{"activation": "tanh_gelu", "qk_norm": false, "init": "normal", "lr": 0.0051}
Each number is 500 + 25 x the weight over its row's rms, rounded and kept within 0 to 999. Layers, rows and columns count from 0. Numbers have three digits each. The size before them is the row's rms in percent of the matrix's.

# layer 3 attention query, 96x96, rms 0.157, rows 0-31, columns 0-95
078:512531505530518493538525506489475532467451476503483491538496507447506514517536496495509487449499514530532479504447495465525497551472531497473476464527501531509469520545538547488510504539510512517496453500510503501530508513487486488500524545475482528525521505491495540489490507482468468535
081:514484532499515495507508552508512485501529481457515493521523472492467462453506507522504453439481489540489485480514456494528483501499489527509435505442497521466469501511537473471466462510473477499496516482493487514490506491497529491550492531534540548490463493490507489504486495496539489493
074:510447511534488487478536510492519545516493459487515489499469492478537510488522486469457490458478534466482513498503483492443517501503440508544495517511509478540535476530502492505562535492523544538481517494492499507488484497517493533526493515507492532455506510490489471480469505470538510466
078:553510506488493493522452486476469514447515521486524471489560492521500512497490483494500492506505559493471564468529519499516485525480488554488477522522515490482493479502516473493494489515503505502509483486487483551433463483492509482509498502501479532475510468548465532471491463501545512504
095:503456511526515475515508488501502481459481491521522520484529490503487498491521517500537457480567496534487486508521515494493476561505447521510470505435484478447521523497495477481470462490509496520478516496477510531535495512538506480473521544494519474459459458514495527480531525511512502513
079:511519485495492487495543514528481488531514484465471510515489473428481517481488522466539527508507507475471518534491478455536512475494471456463490469502506511473509503548495527476515509475492421496474507471525501514529473496496470488484479484512510502529522515473517471481550508538523504537
087:522457528480457476495478504508542492484513531492505504475504487546541576462461522493476503494526475545502499512485531516475507506499501522521476537490535477472541500437537465521515529504477489460502507515520486482467500510464464484459526529503485493484504498519523485497515512516502533476
080:496517527460519499507515531515491463498497528516507501490515525487517493500531496501491559503444515442479455498532477508502554528517512502492461493450521530497455496511495490488440502454522483519476518480526532450502454531476455514504466497498497478504518467494507495499494489478464494474
079:494469509485496488470472486509468525528484519460521495462463496479520478475515498514560503499534495487551511498466524521483512496483512486477552456522529513550440514452473501479516474488500482532476490522489476508486484475491484475530541540527458498481508485528479533506480515469534490501
096:509489485549521462508511486504508476490470505478468506516516504478489530481495530515512493520536496496539506494469550507535489538494539491466546534528496475527506537511493511491504499435513512541509451529468531498517497510466499524484479500430486507520508534493530480499493488571512512517
089:476496471506512507538505483504531495519531529516481489536497461500567510487472518510492517478509483509502502523510500504434525492513449541491560514509532505527462487464457524493465459502482510483532492548534545495520469543483511502509512503516511511485535538469498482494516527532487509496
094:486490527509481496512499501497409517497494500494465518492474514489486475485486507510514501558451475473462494484522521497516422494494494499512465464490463507492529470499501521518555516499474486498465475513517534472483509515486496439470491490512524512526491472499496535546470506513541498506
081:503541496485539505468482522542511472534519517493506466512487489468550559508490493503513475483486504451477500477520530526505556501523519514501459494478484550506529516482480532514532500469523498507487494474472508517535525464506497432475472472471495511486482496466503521464533510513529468502
085:506451506493506499513500490505475474455498471486484464561532516516523514456541493530510483494512519509520513531514531512488513501499478511522502488506474521522492510529516506560493462512483494521529569497490476477495588501495496486518551497546489484469490481496508484475482481488493447512
080:491473531508520493513521479516559495496493482537484512493499519559521485511507434510460462529508493491498533459498538498514504466501474520481477487503502516505494491508486485524444477448497470528518478471485470476467523478483547451517480499479527517490504501491464500489497515451474446492
075:481481512476441489516504450455505510488462508508483448490538511526423452487473507457507494474523495525504515504479481487520509485486536504460509513492507505492475448536458499494518503509523465507534500500511513500490505491530469499479435511489476486513465529540505488503468472529492509515
082:516438486500481525492499551522522506495488470484467498525455507502532531465517520490551515484474529490474522487490507519487527533496487547532503464451454490466481463482519496492495454493515482500488493511495456488509545491506477453464510468530502469484514499482514523494537492518525492544
086:497493480508477492516517486515527531523467494529486514492519458518479513494497442503474509465486471542496492503474478499496516517531481496492533541485543489541460488505518475489457467487500520503500497501483517500492465521419499468502460497480491535475520521528502554526521507464559466485
085:531537481464520501480533525514498428523474482462505495544483501458477483479534479456484505490541492495514509507519537496500500513494488481543464498467515510530527502515420521497521516490503514510463514526464508485488488460493495511507524469516523498502551505490466530510516498507506469451
087:520475487499514461556443503480528491546526496474483530494512543495521472473496512508495538492506498502468540536535501502500491508479497481494511537545527509540459502528480487515503484510540500536471538493528497549522518499515484472490526450474535478525515528485493557476517525511486496485
074:499499510499488478485479457541517472533507489515515551537482526502507496541519531522541524526486442510494546507512520491492463527492506465544535478516481485510508517484483492499523490494498488515497488458539463489464517523551504472501509523473485507504465453450556537496491538495488499492
090:491509514482493475511530489490546463480474517495470496492457457513510471492542482501494488452522495521469508513481487522491496482541530516523482481444493490479498449473479507486502480452459513525521561472506460504533493518461512530529508519494535524511497498466461527511464535484524498475
092:597475504488486510528525489512506520507495542476518530493510501490480450469518486526513454491528516498511495508476525479498529518513513484475511526536529453488530452507507478494469512536496523491492440524476491477470475499507476496464501480452519525473531523516475486495466510518495527521
082:458492527502491501525533491512474523519512461464470533480507487531541500490493488442513536474490493521530524542522542473553504497524509551497557521519510505489509456519547469508477455482513477504514512523487519492532509448511525490486488530523495479495511493500499455515520532493489520478
082:482484528517474487495487504498473507464503528498495495470526503535488462525539486509494472499489504490492490550504472516505520509496517462524555480500482518490525502567539509482510512508522495516494553492540519487491521476538452456524471430533521519512488463519460547488514506516511500466
077:439509502505513532532519443511479501500515468494512475498517493475487510536470484524503474471431491470516501475463537498498485495462523493471463500489414519499491466472521505514514517480482479504495510458522504505525502516500510530540442492492495483471496490466474498467484515493513460496
091:468493496499485486515539485492493501420512506532498559491484507490517517492497497518522486509546477489503458520498506503502548432495478480461500529476540508511476455511531475505538491485459475502494516488456491501505522496535504497512463498493471499469490493499574534536472496526492493496
090:445498495499506485517491509526480491526462499489468516520543522507454473491462533527505508509508518495492451471527504504518528481517490483532467465521516522534559524509500492526555491522490516484453500502485512470506496507540486485483513511471488497553472464488483511539508471561477469523
086:453521482460519506485481490506550484492534535482472478490498469499468522502559511474464472487521462506477529515484493471526514509494508542481455520491516507495470477479459554486510469467482513508513442515508500468535501509499496482464525463521478498509476524469498492524484444477512534490
081:457497492503508479503527486554488470499481504477497494517543473537480539508491466487495456561478493524482479503479529514507478504511536483477501500496538462484522503490442495519548473515458502501541506490448518482481506480494512478516469528488473525462498498503486540517498541491477555528
095:487495519518498514498504491485506523527519497509507513516505512506479507497477467532525493506501550530506524510503501501581491539474507480516567450504522491524514507467544501486487484473495538533475503518500475509506524500521513456462503523512476497428537531533537525509457530497462490529
088:533494497508505506502508484502542513475475519451539501482459456501508554426512474501504470513521495540475474472504468524501512498502506505472480509487448511499489507468479464508441503501489488519530481489507469476477497512545520440528483524495505504467521521511495543468478523488488522534
# layer 3 attention key, 96x96, rms 0.156, rows 0-31, columns 0-95
086:523527512524535515540527488468487516527459503528498486534498499485469508505527464483481489500434512513495485468490483526455511481505479527551456512486480487498501550534460514484493529509520504525499472535483501479500494504545519525473466501497489568510493533463523465501477455527501509487
094:484486520511531517472516527493496491537512520489520533520511504508503477490509491487461528469507498469496498477527552516520479498493512524480527503492559501492484531458537486478469481468530522488513554514509549503540510469421505512490488504491480516460489518500474513460493532476527459447
076:523529455496470527484496510522504510453485524472513507493536522447495486495479561499463507511490495467505494552530519480488520537459510540527494492492496493496513518449526491511468454481510565540528503535536502501460484527475526519509534512505493497509508510451513485474512484515488483483
081:512476478534471473499522489478505506529529477540464533492505500503502465502492507531489543500491460527483458537533518499495452513465507504476512514446512441488502502520455531512547514460502492472559503517480496495548493492473510530471480538472467468514488506469525512508487521490508498518
093:525496484540471488490468502454508472510506476533517552453485486489543496520481508483477477537548512537519512485514508458529525498503536495479506459521533469499501521502502539488494537440530490515472484503515490522496515477469466520447467513506496478505517497539523503462496528463533492495
078:478503494469560483487501521499503448481471543526487494493472486549463486515506483528480519511508555508499487503468469543515480470506515520545512484462500523530527496465516511516463508502512464441460487473492530478493540519486477492496503514550491503511494465534455494463501504520524516504
084:514525480465489497457487499506487468485474493509475552438499529451563454486503445514500490478455493468460513511513544471503510544464476510471522536508529503471474479525450501501503502493508514510527508485517469516518496463487525498526516499453495485495501473498469496500512490485527492519
086:525489532502503485498483500509499522501525563526521497539487443470481492492506492515480526518507431537510486528487473465520534520523482488484484503525514463533485485535463536479498474513523521469494509526492524452484508494475466453515505492498538487505510466548472479506560521510521496482
084:532516485508507498521504514478504519522521443489491523507497508480491530524479511464521505478468467518531459501533486491484448481513557500515487511491465521527513513545513511507519578511517546542498512495506533502538499482486497492478529489503482527549455487474528491530542500509520520544
099:555551511486479464486460491510444486508480515529472469478492512522489530525489489469508477536455536529501521473503512505531496540464521495493523471527463528489545485491481527510527516518487523488475490520556501520486526483525466482483493493467451494492517467491475512500489505535508523543
086:480497518502526503467475473532472460502506446493517528514528529516510511532466528473494500540516504504509544558483511472543521509519527450485500528471506536490481450528533506479462482500535476488510517511506511490502478456499547495502547508507480488492517508493499475462534460512474521534
103:478492476505475534533538538493498542527521537526482521502522505541501572500539514505479501503479509505525463464510508511533459512534472518490475498507503500467475538510531513524476529499459481495484476496499515505473501536474475486502490475519539533528495488504507545530447493478516557501
082:504505467535516497480528519460474499518479479500450512521511481463471490531489485506480495509495503507491467511473446491458508480516463514514492479495481530459521462526527483544521533533505512497522459519503489481514451580513451514510502509509522528505523466459496485464503490496473493536
077:504539497513525523522454531462495503573531479496501476470464543512501508460524478459506498492501488495493485495510491523517517501503492510493484465465471481497510465443552497501504523507523501487475498461489540486508500462543489535522522506527470534527491525448483510494520454527485471505
074:497521537495484487486457468522544476487508470525462503503508526494499531462472479492474546477558459478509497516502560485497520494508541519482486522488529500468471501520510485531543437526455493484532523517502496477461503477518483501445508508516460505505495490480489499490497474536509536507
071:481508505467499451511542514534519494507454523539508498468460486508491494497524541541478475498479482466441516528502472531518470508507526524487502485487505484501498476525486536480512490530492491524526529495546472543519532496461443479475527496506456504519521491456547478519516503505518486525
081:468535531470509567535527514498486564498442486500483499499513515514480508513510517515473512456528506494533515526519434485511484451519480506492478501526502508470496470503496463499517553505525547503507474488487502508490504512499479531442548504530500529488494497498534496481501496528499520536
092:449504572515466478506500483495460489479523500522491504496522506476499471493490506475498498511486506449552500481493562477494503520468501473516477532523521529510476469518490485457473489476520497522530520537490512504515489439458479512474479499512468440492498446495484465491494481504484492470
085:529483492477498536475452546500475451507543532503477466470515528489499537549447498529531517486503518512531505505481466499479525492520508529533463508501484471523509506460538480494485517525483508487482513516548502559508514528482503490531469530518523506505543493468526481495532528489500527495
101:474522439478493472483461480467470499482499471545473531503501516471499511496508470494531525529492509537509471459490493524466486511500517442496473467471455555516526497494494492521526515516498506497488486466501509513481519458481551510486465495523479504512531496491546542495502512522461471543
078:482510499490514515523514496519513498493483459498492489531492527497515521522488461502505462485487516538479458434512458470469522483523495477499441454476501569500523509483527510538534503483473539499489507466530484508492478512498493487476507421531510501493482498547450496507507482511508489516
089:482471523501481569504505498531495501537506509501524572483522491474475503481481503497458486470524504485511498513500550448510488493509457544463494474504507501508454495502448462477490472494485486525485523500525500515476463482501508531476500504499487530529473509524498464426476485521491494469
084:483468492492517495549514489523492532499517483477488515491473490485500542495477475495487488480437468504512517513475541526502513490464574475481540515535483503531503522491488489501521451487562496499515497524506475508512544473481505504488475555488467469542486503487500492485507530516547548499
097:484552515442511495510475512501479451488479500510473496486503540453524485517500507513522511523478487520505462517507507478494462516478564493503523453510496504500489499503441535500539498530513489545518521512465518469522547494535503513521541498495476441525487461480501498485507524489500487545
087:486503487527500518533516528467508548513491535500506553510464470463487478452512517543510486530519465487498452486481442518496497517500496544509506481463485508550457494503517507495464490499449483491531519494571520506502511528494486487510490519501537522506517495494546545482489524512489511520
072:518494527519516481503473503521485496485471523494501500511523519526489461471492493517512448489534517498475484476469531470477486444477472509523491465511518512476485510464475518558495483515492495472521538546457480488516508515508452501541525456566485553501509492495505481508502481470480463537
076:491527519494524480533472526499576511486568518512505488477503488481462484568489497477500468486528452506487511473525513501533516520467502489456508489489498530470506527495506470521460483483539443506479517515511541476480477533518492506493475500513509481495501502481528490498500484475527516560
095:501527495513512538483547528461458534487516492498504469486509486480439537526547542497481503506498497507505539475482458505501484521562458471463483508503502468478482524481509525505499502494485460477479443470516504512490494530484500521490460463480516523539519497484463504520497498479527536527
085:493459513468504509494506528519476500535574499496471486543499534493505475523479484493486474489535509487479494527514514484469493468539467504539554497472516476466506528517508499540519441490512521509509517488503508492512539495435481461468468508468497459507503518501544505470478481522497495529
087:517491532511479501505495487491488501500502512500461491514498494483546493523492524500525515470515531514565519505477510515497453495542417493510482478466492531463505470524533491486500501507512449511482546533492511537520511505494482495524458491499460494561523494485461476504499506542520555514
082:480540495454497539537486491462485525516467471502479456503498459505493514486470516520512465448535528478517505459530503490500500475484505493509505515520459527499517530533517492494541489467522464528485503525486507527521541510474526536478496459496476467545496502448475523513547506481514505527
089:517514512520511500487516498510537538460474494509518535530488457524499520472498459498468491480557489484559511490489504497538491479510494503473441538480518492502493540515533466491507518474491495487538527494487521482516480458479507535509504575456468502512491504544539491502473496528483517484
# layer 3 attention value, 96x96, rms 0.157, rows 0-1, columns 0-95
096:522466482495520501455495462527478531475518486511485497470526474500537506450517493509501508541523449482536495466485524491525478490492514472494474501507523495534513503523449512512536512490482485504470486530531475551479522553530494488491467514508497506508488574522540502528464501505521535527
091:492541500436473444497485438495531465505512495454515488502505464509510480474498463471473519511477519457506485463470470513489490482507507503506478522506515501488500465493492511475473443500494519521516510514495520475466474534504508500514527452548464544502511468513521502437501514504500474507
# layer 3 attention output (transposed), 96x96, rms 0.146, rows 0-1, columns 0-95
093:505526522522496488503524480485509481523482530498511490519425473489457482518517525501512500452481500501465482542491464500486506530511483479510579495495476533465485478518518515478451494496512523505539525473489530464501480461499484484478515504509513482506501425525486485505539467470470492487
081:526475486539503540490521535513431484474476509529503529489469554530490522524510519500562496506532502498485520491532529515518491497485504491528495491519494515496511503519484489544527552493502463430460476473504506520490486472476480514468479532453500466470453505513473505507498488508504490476